Weights of a small GPT-style language model, trained from scratch on English Wikipedia: RMSNorm before each block, 183M tokens.
Each number is 128 + 32 x the weight over its row's rms, rounded and kept within 0 to 255. Layers, rows and columns count from 0. Numbers have three digits each. The size before them is the row's rms in percent of the matrix's.

# gate: layer 3 MLP gate, 512x128, rms 0.182, rows 99-165, columns 64-127
# up: layer 3 MLP up, 512x128, rms 0.171, rows 99-165, columns 64-127
# down: layer 3 MLP down (transposed), 512x128, rms 0.146, rows 99-164, columns 64-127
gate99 102:185128093071149126113125108104137124149141125164155093090072119153141103069107175117132130109118150169136164164102085143054129092148155167128108071149185091206087120129140122144137139157152121
up99 105:141067123080148081093103110126115124150103086096070130152074142095107131107152134088157152095183128123143155088043108122095142057126114102145122114104133154142165142087098177127146115138169122
down99 102:127173122166152179120146144148112126126109121115228151093093114085165133114189160061153112140227104131143146182133157141127126054116122090107059090141112081100107116164092122176102149128104109
gate100 098:128081175168123135090119053127149134128133117133105151107109149145186072106109169136132123114153161144090103158124117099082198128112163120132101128101125105088142126093099128122122143076123068
up100 097:124118119123116109165137115130121164110104141135122097153165177140112126144110172111120143205102114105058116133169217134099093137133094117145133092115134118113166134132097154093138121158109171
down100 095:100155132104135117115119138138074116130130121070113137109120174152119131128143172120095157116123088155091160029081124153109189137090116105143148181142130143094076144107121083115068076122094135
gate101 098:108156119128158123102147136130167106128095155111119154137111138164129149136119097126059115127080132119152099141041166142044132158157119146123100093136125114142115049108158074108171124159088137
up101 104:125151140055133145136112119137103127155019101156144127131180049150110168109126152105123107162146093157131115131161104138087156126155146101114126120181089135149087179132071140216170167096116072
down101 107:104177133135155164157108173143137152099107112129161214137105116168204079131112072144079137101128189131120094115126169093069065148092118157130143163130170112114152166126109101127124150129132161
gate102 106:133116141106096196135083062089134089134089113188121136187135137090114118162116137139130147162103125084136144109103156190118103133102125152164086127121185132134163068124085142118085140116096107
up102 105:142087124164095120161142138095113114168144179097176095130090152175141173109076165056125073122128144153124113105090154129187158093144147167149073160150082116162091156102136083145183112099141140
down102 109:039129053085176103234123168169105099090108087086100129107142182090141136129155161143124124120164116161115152177159125072113138104048111143134136187142154098136095084107115125156123159164112085
gate103 096:102108160116144108132153150138161110090155167157122111087167150111165078077041118144057158086116084159093106130184107220143101176135139164162108095076155131098058060119139130133116099159079140
up103 101:140140164149143130109136135161044114146161105114123139094097046101082101115112091054165144075102151074106083111155192115095084120126108090133116104113113133176116178104099095111148103103134128
down103 103:119169129083168184155111113147133217147130167176186120194146100088111142156127069160080119186139104129149126119166113169096189101166094118124148092114092116160103096160142096158130140091124130
gate104 091:134127135140136105134087165150087127145133108128104157130112085140130074065097101142164111170061163133129149148136113118165175171118110158146132060142131128123138051085074077117131085113117120
up104 096:151115119160128134133090120062133151122118156081121113208175204094121169123089148059077160148133111183137169083107083139084124045183077145100139144115134182107156179110140150133113098145111124
down104 096:195112117145082177068127099079144143142144134129128154224172137150148103138107107147087132135132098143130132123139115166125136130196097130121106125136150127105114167104146152143092087137133134
gate105 106:105116061115091117181142151082173095121123128120137132076149189124092101169099062172123213087195152131158156140135070125096162146116203171077088117117161108133155122125142122152134180141135137
up105 102:110093066062102154143107163123189065148165147163096136167146139131109153116121141141126127093127197137156142164169068100061157118162145106136126154173145128152124188162155109170130101116172137
down105 105:163088129076141168074100106128146086179119160150111118126127162142147147082085089116145155064124135220102105115095152073073107138160132119123150157198125093120092125139126122127060140101093137
gate106 098:109177111084158159119056177135133111139092128141117140149075136086153123166130124092186074164130114074161115118124132118124131086163106144123136147130110173120105149124149146126105068086124145
up106 095:140102161165142121146118114136143101090181100092126141143144162141150124175139132150116109120152182085206136162099122140170119106052079118094151058126170097190098155167140132152152157160125127
down106 095:108147066103091108091087112052105099167090106116129111155121087102111131119028096127130098089111178142142140110178099106119191087158134089084152123119102109144106129107143060204080088110143120
gate107 104:090132148131099156134081143119137134145147129145125091082103098079090113137125105166138132146167163083077168160106156104175147103062112069169112108116047132120184084094181115052153129203119050
up107 096:144173136115089148105067147091150137108100080179124098093112046106156162146172140108129132128150150110059101129056120160094097133160164090087095120138157131131135115070144106165103108194098078
down107 092:123161207136066119131164147073055136114145082174083119151121122127106112094137157110060126110131104133171131184112143167097141096153190089127160096122140136161134144151155146163082116092099095
gate108 107:137118125133123107128125157057115176123095089162113212126154154086162162109145171162173112127100124126105087145137144109102106163082075128161101128221137120169066116113155164129168173140139133
up108 104:114084103146189065103138115159078154116184125107115154151161093145109136128170189051181109079097060142150114083163117107144103116111130134107143101126138127138132102098177095125129128139160138
down108 110:047146180133172097108126106073143183123117120128115139069078173122130148127061154153160177179162158150088170108134114111156102127090153103116137129116123160046123072114148127141129084127125096
gate109 104:099123076115184087168123115120099152120176138158092092105086138118058114114098128144111139115143121169157134194144140146127164145121079157169121178102119132107052136111104100076123108184125194
up109 106:131107161108125109200136071140134082086109014100160128102172088100089189128144121094163146110116095121134116167132107138135134161129102098162107119141180095143096102082115084114134106181050121
down109 103:135186142099112146101092055202100114140167137102153145116101059133121076086155085096122127120128076102126163085114139144155094156084106162096134122090132133135162155106093114121088218149141130
gate110 094:180137157094128121092112085124115160172169115115111106174164168084153144159134133122099118076137132176136113080104130128091140088179107104158162116118173125200182091095104105127078122078064094
up110 101:174045110126102127113117132128154109140092122119161154052166075140124122119107085153130158147114146076127154182106076149140108113140161123118128149136105141154089093173126135149122132138214126
down110 091:120166167113146155129149183109089159092168095193112148128084146159114116096154191094129125152077136167175163105114114106093164123161096089103131123075150108106113139189069126090132131133080146
gate111 104:083144095156120136111132155137127114077096168131153107122141122113074189151158174106131132133095165206103168171081114185066148126135084162142141159104086120127144072118082163100088148143105099
up111 107:095150120093120127087082125113136071106151175160167154155123120098143129132074155151168091064185165075144102094126160138108113156112117082162147106071135110105184088158111101064119147114177132
down111 106:120199189119179170131110158091125194101100074188095169112110088151175101126199097062088104135171116133114100111105137106051106118157132129117112116144180150125124133110118134128165134107123123
gate112 105:103068166157173142124103118114145087162074075128151145120188133103116113123074113114209103111148138167143158127095120176077196128169098173201155109167123143134110149125145165106148120141139127
up112 089:163183104162135144096139133169093108156181162174108121121121114128136112133144137166090134111135104124101140176138131068121032148078127133098143085058184142101123182150141140062093081110102136
down112 099:192165100171123147099107136104126139135142121069116120083140127186110146141137186090100109146107113132095133185100122091205103170080097121178141102155192092131087096167150072212118126148097129
gate113 100:146082127144103133115158110134194184121115092105113115153121139166196134108088124081118149165135125088083159116150167131130152090057150163121175095169165147141132144112123170139177125074165109
up113 106:123096148151033096166125085123183141068078142135137130095057102114096175107135166092152148112172145112108063108157068127107140148110074170109107086129127103123175073081141118097157109094116084
down113 108:116115181072118060104113152148156092179155093094185133144160144116116138123209096123133113125147125156071125093100141151190108169154147127121121139144112142117134127138111098142133149164202129
gate114 095:166068127160128126083128092113170110141147146117125092094156092167140078041142092122130125137108175122148110133158195157120094098165124133142113140084170122157096129114160132092148136115152117
up114 096:082132131111161088162130161123143175099171166127078102179130087116106141140165092115095125096173077206151091135104106126110088114171080125125172092137152156115191065093117104114121120091137080
down114 098:113149164096141171139152145188081121120141144152127095112098149128067133141115212116109140195119165185188097113080121134109118128118131116179131176160107083093104119149139122076130050160170107
gate115 093:128161180111178078145107103130064132142189079069161176128200133190117116077180107115114148101101197151117196101127120066137121070139104105132145144111125136134124090110202146176158129180079120
up115 100:121131159077135148140151139159119161132146195098054083112156103085078095159118144131103161122115165181156087125121170182128109192136101119166100132138113125147135137125029072120147157143132098
down115 094:091155144138092143110139152153131085109139157128149117195148204149172127143178149136178052161115105121164049134163130136056132121090069131123143103142106137116145094132125088111075109138137110
gate116 101:172116200137131137040137109122148173101173155136127066165111163163083120145124097128122121145132123135113143180115161121106124142101084061081130186088153170135092145131154103105103140134130197
up116 106:064094086121100135130116074143087127119061115146096167117154100131115116103117085150065087141164137105113105090167115172155145064183160114112121084119162133152147098149095120084134153178166065
down116 102:138172092154045149149137121134102141128122188170117124136172113096180171140061113113186137142097114164147151107176159143084115102136136152150158163150193117175150127088110144167114070116129106
gate117 099:161129130108115150107125086073084166155153132171161120094095093120135164086107116081199166098090187121154133049162137218126073127158075145083119142123167110083145131169115145131139071077088120
up117 098:064156114102141137071103124176151140112112137121132183144100066123099203147069178122186184136140125109117103066177119157112043158119136156100094108218125135131165128113125147078138124061131084
down117 098:103094112112153092165180088042078125118117119115112157101117127103124219161109126152173184074097138145171117127126067123106113106158119128113154136154139155128145107170099155188146092060143118
gate118 101:133151084189109127110174143136081169180163080174098193068176075156126109101135129115182114199135171151158092144104149110089113142109110142137095124099132196127128142155131142097151081124205039
up118 097:197141100137077124187155158132142173075103152115060126124114123137123185096110116118133149144130172169110015141115133197171133133121147151127092103132124107149153135122123075112166142101110116
down118 097:095134126138133153101154107141126095145165120133166163106060176115154105167178134140151147109190116123192146164107102120083160120137102127095128192120123098108168072154074156121081090135097074
gate119 092:178139137117115093126140102105138102136100165123136051119129079125098075064155200106115180183128118148157203122088114102124073146074105120120106105095137130118106080067121118090054143156139151
up119 085:132175127103167177143135112111109144141081112136147079129145116123107158107126109132150084161089173143090106111160191128155139120119130103067072109165159134143142110151138080122070185168097165
down119 089:132104127176054081116135157070154122105078084115132099091126117124106104183145170105142146120174163146142138112104039105131119110086136111193078081090129151177070122115082126147121151092170150
gate120 096:144150116114094157104081105137095096139105092082069148054142148137123123088082136067103121169171171087071141143139122094108118119114135100091110127129179104131148114129175153126113125177130113
up120 107:110148173111146148087126116161113158213045124080126157120180113120130085103152069105102128140126102125166166147163085139133121111177143088183206123186153101100133079170153150065134127111108084
down120 106:159133172173172108144086152142151162091113123168103126144111133086146106100138098162136133098081105137053139193170107147055162117116185165103173058161137132105109093084120084100190113129174130
gate121 098:145129128124135144160084101149127097174194182101130101121138105147068161104129116137149091145143089212147121166133083161136131175056119138115076163162071122047087190093161172113083135189111165
up121 098:118117037131150153111089142135065134076112193128087130125147167121126150178120116126143115060124123110154086080162163125131135132125153106160132156149128117116106117072120122117058135140058060
down121 099:109109121145116151128062185136185097152139122163072089148169138116113097129090136106097134143140181167194194134116150143117141190109112107145093167078154118207130142105076161112114143164152144
gate122 106:070115113120095148153131166128195158127144065154102149091117119169062180145153120118130154072141081109129158168108159144081115118113070134105102150212104110102137095214158142103178122171113177
up122 097:116125099115104180105114142095113124131112167092187124158105068120157141157105098131073130146136124084153091132141139117187142141114104141105087131128171147173114103132105070044090095160133151
down122 104:174068175083119116139166139124104140111116119138086105082128124083079152171110160130120126135094151135101160136120064139106132144080170164153180188102129149123158093119140108097111069156098075
gate123 103:150119135149131105193138091102122073130159102193169106126213125109050128131123128121143128114145139187111138107155127146134161074123084123096093190170147142125158125090189164169075155115128144
up123 097:096163133128121099123110081060152133105106144129199160064195130091146116100188155136080150131159155153173153067127096090117175185123078170133120121127166106131156134098178146107130155079087146
down123 100:096152053161112172095122167099129086163118103077124111176155184136149147077142098156195095112100143126151101129079133114127110163076124140162141090099143116101112158171094130139131143153094072
gate124 097:142127143169149097118120183097100131150096130141132124111125098124050166196099087136140092117124155123142145149132170105108120143138071165124132092115042133094109144154096107154132119171139140
up124 107:155110161155160080071130176149112117062197202110129134167112208128155154155185156106158151130111122122111114116152170080114106205122136167137055197133122111097146133093125111104125100146162101
down124 103:104095085096201177161160111078102126126206149146146113131114084096103159069177169104157131129138207127135133165147067136095143078183140089137123115137130145110121093134105149152173095148137144
gate125 109:083131136115113195148161092136104064132157141125169082104190162188072166164152158135097130180137143115079117089136096059122085093092097109093130123154098109075149164121058120151133088125116071
up125 107:126113066129113098182112122084122113161178149137120130092140169161161137154180150153185153142029148136170129115094188065181101123126132135123114154132139170176155150136148099109150096108143162
down125 108:142115129093136095246114065152136175144149093155141165149150129110122181066129093093158164158139141140089110085137165188129113084132095128141149120128138119133171110108095129115090136149132143
gate126 105:125141120127116117101161159130145149179084103136210109121216149138122145127122158107166121117130075132085147123114109076110165127175044144077161119136115190074127117125122117107193114203109127
up126 116:196108146087131154099225132121140119143184092106169079121089146130140209204053110084114126139154116122143117131139152129122149153129169108127070134046123078110116131123167117090117079141104114
down126 106:144177136155198158120154143123169157143099141140151132099153174157153129189164118139135202149133071161135106161208124035147123099191076083119149133126174101141134126122135131135142148144106123
gate127 100:074108149121118130091076115183094159114089106111106177124094106096099122143127190092102124111163109112131096141078135124111142151101158117186069123162146104120126091106117125069160127150180132
up127 098:095121109125125101163136161185115136155174117118124145145153090109187094115150185134134166161153178138116132179158109135179170130111198091082143125064127177153111162128094148155103105195118110
down127 099:172107103113147121149110134088143101120136134114154122093138074195093168155157170172079102119145125155130162139115139132152119145155084119171153081165148142093133143159129099124115103114059127
gate128 104:091133107122112155117122097148120090054098181149137108093162109166104146151098132190159094164120135105112138111129123069124122131081159129199115104141144144147115079166092102140119174094123144
up128 101:138100111117120134144109142133111068074155200138143122080173132099152163157126057113134098153109204119111120123068177139123081141105091113125139112090095148179095053128098140116172134116112135
down128 098:154129114076140100108164117130087181139080165163144118142044141150096144091190203113103141175120105171093144080166104105173116096181162133136108112171129115156150083146127102135149136164141118
gate129 098:136134161152053141128116197125162078103143130155115125147184154164151095140167135122173133101101148176148199158024135103170094139175140160176071106144128035073136110136139124144124129059067092
up129 105:121139111168114167103128107096108126142125112151107161118148062130133097125140152089138205111042121149164151125154117166095065143170085130150142119208175156216164185103119092182041105119121145
down129 104:121164179135097155169092115126067136164128185170116157150149160115150119139158171121131095146131127114129122155140152078143166167139093114153224105114117067129165198083094119131105183177113113
gate130 098:158142156077152070085092131157152129142060144090091120137130055121130108087150175103175140152102094113083121168136085127091121117116134149131146124177127165127150151056177076133166136137163128
up130 105:144145106133086126154113186062131110161139169148105109106106144172103096097150098148119079141104106050112093136137186093107192170168176143131102081104101167143080184113130145139131149139090136
down130 108:188163104117086173151143087089102158137108087128171196119157166111121116120098116145184116150114111103120118177143097134055179091132070095125126105171146104121137139094161172083144127155111151
gate131 098:163156104128121111106085182139169081128143143153101075168127160119148184183143074193073152102129197105105146168117132146136065148118103097144095074138170150101157129143174152100105178142190236
up131 106:050105142110065126130136093154091144070189160162100099120100146104164111100113166056156184143068048159098147109142102155145117084123127125161116148094166079122125157111106127130072084153053023
down131 099:134140232165091156085113125111126185090113144115093113093123084090130087140143123151115141127066117152107159120146120162201111120116112221173141113139171161094156103083121089133122110141089161
gate132 097:131173115102106115093158095129105135135174123175058155128145083124057189167130055186093130097122088117137103068100134157097100110145131143119126119159117147115196110096173153137112168084115122
up132 102:142136165144071094102108070111139138084143061101149107154102158173130142110057160169138104169151087156106162109129126094161065114141153118198150134119085106165103125087123146144164095155200042
down132 099:124139182120141188065095130163088158114136156117127090083116178136126059196171137146145099105101095179066094110119122122101089150129099142137107157094116135136143110119191080120114161132129092
gate133 112:078131131142133162112099086155109105111146143152154144155103156063143163118049103139091107133154152131149094121068128119107106079073112094139105091117077184194155116122189107080192100162072128
up133 107:110163155085065131083191140107068143145124142138128113207132127123144129139082094175079137154165177130158154204116155138089120090142119102138135148170137078130146147113143145084137188114133137
down133 104:118095114171133163079121087170146100125118160121174142142143161137119136104147151088119133157110142174069204122116188083162078096119195172127125075104129134115085148106126135113157085173124132
gate134 102:124084177157181124057113195151125119112109137177144143142134069112162121106135147171093164140139147154086057111107167105172091114143081063104131182111115099155155202126187094121073120132166098
up134 104:119141104091061074144085110108114092078138087132107127144058107124098128093118186120134158164164199099144144095147136092124109128108173130122152201101096165116147084110163141149183105114102131
down134 098:127141118116139127154177129121172161136138150122129183108121102176104105108199130162110113134139140090130138083106102142157123068163089121150112129091131111179198066137073173143121146115162192
gate135 110:111104154075146083062144103122123080100198068120150058150179099134141118145113132146173147129101104134081177109095107114072143132135136113138151146149088126152087182064153087149185165135112173
up135 105:150128184120072134148106142159184173189120102101128137095116148159116108109099130082095145163167121120198133113200156100137107157076094172130131076138140111089169107205155111132182155173125089
down135 104:086104142149177106121073088095110147170133155145129089140148163173150121167135140114115136098149126149140199105115122168111087124062080144093135116081107113191076153117132131181180185099120105
gate136 094:159112080116151104139213165152112111115119125158134110182141091079222144112193146090127122127169103164138094139138074110164083146123040124135130112136167121141129115132114106155150124157116147
up136 089:107171100086094170141097166128187083141100125163174143102092157109140133115152125143135171130143140161096121174119099060141133094176104160125131162131140102124111102124102096095083148109129135
down136 098:116117132130122094085118095149134148121149118158123115162154131112097137115111063090145062107157122120121086130135131169139172149127187108117101106179136146137157167109131161112164174159149103
gate137 104:133145123135120125155110226103151097147153210193116126116150121204130104118139121172191124172110179139127146146119130151110161132166043077086154167142140082108169140099152119117144149103130082
up137 114:170159204099115075154113164154128100122147100112166168150156151090143136084135155108137194150142115096141188115132137184112210084153120083163112123111101133065142125091131175119111125129102087
down137 114:133138171132115133153235032137142136106132201128076161136105086147137106128081150087127132143124134119101107100170123191114067087073132143124198143114161094103083122175099143114091193131130134
gate138 099:135127180163153121195093127117123109165111111103134131173129152139130088115099157131080098102187119123136100139114143157115135165131106160157065041137138107138102093101080135093108177163150128
up138 103:089097145098182164159106167164132091140123152148098066157112088183089139148141117127160171129094118173161111170084145118195113148093131117106095180141085150057123193121163134145187106142156107
down138 091:089134122142075176087131120095055081133138110119129079126131099139124099168112149128109184152122123174074153087126093152118130180120131180153194157122135110097130074154116119135134125093118066
gate139 097:098177115176099175174114152096222144149133114124171098115136137128098186154103127140116100169181141154090050138121100127127135054183137143092105104166147164126146135167069131154088166112105099
up139 101:137092110103150126152134109124171137171118081188135124135162115163124139152070133142121109110109113134047097085127113093065151130087099059076091117102146093113169161129161131075115115096094111
down139 096:084131098137137131145127094070133143152158123216153183095124145121115127111147142067098136096135151152088097091122094159146101137094156098149140178056135070095083136192189116120164155153194133
gate140 099:183136124124132133175139131169179146128117130109097112105066189144077109109092126117103102155139117095122128103101106128149162107164179139098149106144110133105121137137182139142170203075094097
up140 103:190123080063176124096173092084149122132158146142070119125109070147113178144079131114153123134137091142110138152115086102190076115147125106132146145126089136110129130106118113140146216155068107
down140 094:164081134145102119107185125157181146176155162132112067109095095149126085097096152136142153153132105101176115167085122129123162104118107124159172164106117159183075142100165174104152174116089116
gate141 102:112129106190105142108146130043115107139125116064156167184123146105139119112106155121145151128091105167118089113099148147181079083088040161093106144170116147086129165108095072153131052184143144
up141 104:128124057122189123173119144140142065108135162127096119175082141161135112091158148127090168099166041117187133130187125103100150161145140164116131064089131161082139205135116145081091164191162160
down141 102:143156135130155165088131167189164201126176091135106075127161141171124119151124100070165110158126113130105158174123146098182183100169167138171122102098120124165129178121161168059185126115160145
gate142 106:122094184226139121144186126135126179164170170062112099148124123103121132141137089093104101135162169131071101086153069113115216139115130121176117180146120164105129151088148105123198087162116159
up142 092:095120120096114189122154176108196099123117137158112173150122090169141101124144146152164167107122144149137112101088204078132127124112159092095224158124120173188133137132178127135076184078123108
down142 099:114117161175124114171083101159174126096084197144121115118242179172155124138096159108103142142158111129150147138166157071111111140135091104090104149099110209117083096188134144107126092111110104
gate143 100:088069175128157097126129128174139182167096108091126148164122121105122120065111167173121147143138098139107086047101101127123095057174132116121075170158164105092133113104090132107099136107086085
up143 098:119128078126161064086135133117107136163106180098142046092102050117142144100181170173094126105127215102156159108119127114140067124081162115122081139113094137115107093100079178120194113100087132
down143 096:122093101082118138159144157083168100090118147135108105096192133130099161106134100131102142152156156105127127135139129093124159162149134128106153134098139168103166146084114161164174110039173105
gate144 110:162105186138110071085173119135101111071137073110150117122103147090172146126130093126092146135084064155140165189143136157089109113107093135105093131146170119060036116116105142120118129160124164
up144 110:088085109096081196125108154160093174117128129126124081131136151076187081109164118133119156152125147171211073159126092201141110164156121134140143159159081110141195169117117112193132148038084148
down144 106:065162066186111171087101157185181155108144107153108090117175109086129123120082092098126108122139075135108124189153101182122161124131114147071099172142120135094144141190138093097130112120170142
gate145 095:168140135135139099149139205076161156069161125166177124169110141109107103082122127138033152161161144103066153111135128108101137082104187107168159166176071158143137148125135111097108148201133203
up145 100:146084143133147128073065156077163168137156201089208147171173111169168074131090116102151156120173171108109130127149116090134129079117120146132124197129156131118103117103114112124102099155096168
down145 097:121093137148149095176145136120165172105144115072137170168149097146112120126123099091166120118098178142124098170060126147185152100113163103113170077162149152144158106102078126152122185167124152
gate146 105:101102134110099172189124158159103097138143088124112087133141119142152100105049129198084098091109130145125204165158094145143139125152086153120092137114147154059166143103156078102115147151129121
up146 104:146116118148131158094103111130113128152113125103161139137145075131101152159105167051122105069138162196126112153133149107146126056067125098139099138153149048093102111147091122054080088134189114
down146 108:128171120096131091125118164149145183082120136184095194146146175079157188111127072092088137203145082131067110092175159126106187147142141099166137139111172109090117113103151108103077123158061123
gate147 101:113098174112137143178166142150133085125156206112146099057102065118120127118160137085054113160140148140126177096178095137097132121206109082165117107154130151098173107072162124164089148141126155
up147 095:117167143121141144107106113098076113093165139196155153147144134096100112156052128190102126122133155185125116120126154062152118173115141152085135221179127082116152167078129095135148154192170100
down147 104:139159118100107192106167110105111089135097104129132115142208107137137105072125101149097118106180147138174155041149135096167057140121133178124123088138152080141171121105124148156144076146126128
gate148 104:219133137128069134109171166055199088048105123091111178188135101113114139151104078094123138112078070111109163167132132145138133135086089143144112187150179135116067120159116093120132127156062109
up148 106:095160194135142166145116150127127162124103096158156126097144087167145132079072132163162207165123117126125146156144149138095097128092129127139095100156098080114046137158165127130119175124109162
down148 108:120162136127112134115132099070085137154117115137163053130114093161138085134091119188091126081169124180088067062135149158112130119186104128134106060185135109160075162157153128098145070150081182
gate149 095:118156170087129141134109206171143101120178148105126114162130100132170133109129194205089168143146100190112137068119083066122104146158117107145074138119105162114123169104113128173118148100198142
up149 098:124151055125139182035158097099129139140158183168129114146119074085092109121178068051162109155153077105126137168136123147126112126139137122133132124130149149135118171125204171118160138094126115
down149 099:135211117084188148091137129138124086148143142136121124098121107111167104166095115071134140142169148137113191119083122140212113083102121169104110182090175127092074175071202121105117132146104142
gate150 106:139179154187157114094133122137143122102166133114156103151154136196103112081146135164162137067111100083098115080147091128136109138205122113137103130114190139086183099170153121145095151153116164
up150 096:149120116132167119080145083106079137122150149166120050101158155183075176127096123159074149163078139121097130107143170078159080099101111142116141127167138121061164075129105126172143107133214147
down150 103:107096124153140138144183181121149172090101058097142099143095050121122152155119130098130115110091131133154110217151146077133196120134080121100141137203152064162140141105140156126110117152075154
gate151 107:090112157153166141160152080165143208131097100121120097113127127098157128117078119065100100111110077159070107063145104093133119161130126120154122094124120186128130163156160142089206113191135140
up151 100:168070066139153163100155137109137108140106108116197102117144095156160133094104196098119051095132130124138134158137153189080119102146106128157139207097100147137190152131140176140157114177107164
down151 088:101108126159126171130189180108130126150084159104069080118122138104053183151129120131146139143085122119170170120099121171146094151056131137192148076134093169085145106149119135163137175111185068
gate152 097:139083140149120095111089155107223077101108093100128115119159081170121131149146129095178068126152136162136145124133099025139086203112110121147154135099159106089108120112164100085120132150155171
up152 101:122167129125099121137109141113123073079170152089145135189055116117157089116129097182163129094154074117127106074118074159153112113184155134097055137085171048119139137133123119164102161096150133
down152 103:167150159135089045079096152150094156173175163106112115168124129096174042090137119117044194120137120129169130124130149058118133069136179118082155146104114070146151122052125123156155099104199150
gate153 103:133111163151158102111170113137135132044158110126089093098174072113159206121121094102089129142150163131129152106151122134188111119095089156157063140106120130104185065146112136118089102118079167
up153 098:119091208086157110093169087104192110076108139122156121117115123111127186134091136078075159136105114144097134061103093156159154168108116119137105080118117124114144012136048118136077145131139169
down153 095:154120112093139095049186138094182147141114122134098123119154120093117146094110161145138139096158110108156175087121090121172132110132171104144033213148182067129193113119142120166136112136101117
gate154 105:104153088152135161158146158133123093165140151142107123092103075114165027143155136128138124098101126111112165117061156122111110111101130104134088097171091179152071087111103120138124158158086138
up154 105:131081116138177142142126066163099124099062099109062107122076090122118079137151162175127148130121135129136115168098122177134177112118151118145201128164115161175131104180141105134100143161101126
down154 104:165127084067152112089172103119118124104143162067135143132112128088106213151131152160124141125148135057136146100064159094151136128177120106107099143140102182171118125090146146134145178147200130
gate155 099:106163152097093165139127092145112121149130087175084138047083159101141161199109172158125096140132169142117185116105129197142099203159151121157133166094152109144134126089140125164109141108096067
up155 100:136144102182122138132114167211146197147119131140119075161105108150124141084149089065155108064096125118084112132108126117089154114167160120126192077126116099157108177132166078097180153109108192
down155 103:128153137107133115054159113123121089097099176110147155128130129105147103139102152147103101053157105174089112161088162111115129109095145100140079167125044115166134147188093203146130150089149134
gate156 105:118104145140190174131130093159094125089110065106117139128148122119087101135122130186058107116169147085128083140085171136136129146195157078134103159146118125127112102108110115028090133119151102
up156 105:170124134096165104129109205144092168172195136084123126077161132133161136190093148080108145102120133145086111106118142158131175093092122103101102117157109198112118103135118148157102062186132158
down156 109:165107119154111174089131086139087170187076121137142119132097132147073095052134102112076168127115122168143154123147122149214101114171181090087188143099080131109124161125095163110203128129133086
gate157 105:100142198130146144127146126163175152130154157149117155132115114114128135135110158110121132129134147107175154153145078143156120093091133144132156198128150120110082163122140121124166071122116118
up157 097:170181209144120152115165114165167111119154133112152125098113152105139110107142152119144148111166155099136211123193108138089096102151197127105119137108152120081086147101141118150104112134114118
down157 107:125094140126151101156137147142148142152147114112097112118123110177139077158121109141160103142148177079133071147101127155134153136173129120117154130164177102116088146196088190135133168096126137
gate158 089:180112116143157129188114136149186113177161153180138090132155128114088164109150163126075204181151118114169114130147114113162114144185126128127084106084158148109130102090127070099094115090101139
up158 090:064093151100111053115140117123115088125143077144146178177169128153145186083159124101131105155140141137132174147128146067174172094122132153107083130127151045091136145152099162168104093157111117
down158 092:054160100164059187077118122157145163159130104104128175122124063136151155104090098156143125154125148158089169122087110188117159064100115123124159125138124069186135074097116124153122091191128151
gate159 102:122104100160109120091111105097216076092139100196132077133133098115062137125164084107096158214165041133090128163163129100146111159090141134096130104175147138153121117070143141126127097161123127
up159 094:140151153138127091105171081127149111167141167186148177158093170147190128107120146094153060179100152086134161113119102133096152150163092133170146162139127161089102145144119147205126144092073074
down159 097:142146114175112186122117187106162093094173126169156103127182109169108049143150143173133164176141141117156111151167112131133130132132088118131124167075158137156138116155145094108137069090105104
gate160 116:187125066103088128107126149192165183158178100130147095105180143123133152115090107099110154107123114132129083099097139117136162189108082082104169121181122154126129147081164146169116121147086122
up160 080:096149106108203066155174129174094100105098120162097134153098114152098096144153153155166154157139114120051106150106157149115089101131174132152167095135118187099140149125140113132128083119165059
down160 087:061155164115118083097145075129135092157080124125135132193150115142137118120144148184141118137179154149092125092147133145015134088143189137157078151087114181107167096184123109138148148109096169
gate161 112:086140121107155118108155117089153152154153148117176144129143106147134101127085150146133126179122137153094091161153098114117115112120120105144115175161067079113126134115127088107092121142082119
up161 097:098118160126101170108106121145158160161132162165110141142089152094117084144130154114147144145136129138106137130147146093143121196163125156138103088126165146139049073169076148101161101151181096
down161 106:125142107206160152163108108134116118095115140081064112136127067110072103155156106158116108098149150105099133091080171127061119136135156156179120157095159142146170054168134097197125089097098106
gate162 108:105137134141165135133146168195129119079153160104079172171180130076099162107122152135181100116101104166088129144115145128064130120200094110111100083142103105116182084121200130138141102160127034
up162 103:085137140096147167103136090125141155072171139108147144168154093157162177124086081123134122170129141143101080089071120121101142085201114096149126156140144028091098084105139147130130147073116134
down162 103:146163080132120133120121052100126097125136134138124068153107118153089066185131114153086127113115111123106146099199158142092098139102119125136146117123112205128115148178105134180102187157082079
gate163 094:157042097180135165167102164162164055110117123172122141108202128134051143099156127143142128109130179148186137177171112101137108152131089098137158132167133074156107152090144137113174146120168161
up163 086:176148099193114104103146114150088133167150173048116163077084124131165133162124102068114097085068075178100104133138155120142066152113118126154082158077131181142090104134143166099154091141085103
down163 094:112171180127109114045143110135160199162165125153113134174102156129149121147163095135111151108082091136160092137150173115183174186102120097077151154084109149170131105140171135156097128198120217
gate164 098:082153126142093147083076141153156144195183107106146152162166148172130080089099094097074194164144101116094140116168129153159139163115164186103164135152182154118108139163133162060179127156190091
up164 108:138100145139114159168133089131108154139060172087131083123119167155125132145139178148120134142081120151163142164153137110084173158155145171157074130112108199140148145137147142108179101129185099
down164 101:148128120151095113114131082149135133064139120155121172125060165124199135104098103112092166141139134139132107127168141145089154095087131088123119138112138129047097128169190132072128182136099164
gate165 106:157110151121117146135141120108096111121149121129223129132119198123106129069095116071157120093148067163149089086125117091120096104133124114148187108118171087088033082106134114154117076160083112
up165 102:126125160163122100164155114101162101156137110137203110175084167171113089115093110163139109179135138171078201163169095146043170155162125127131168127146162117130113178171120141119173098091123140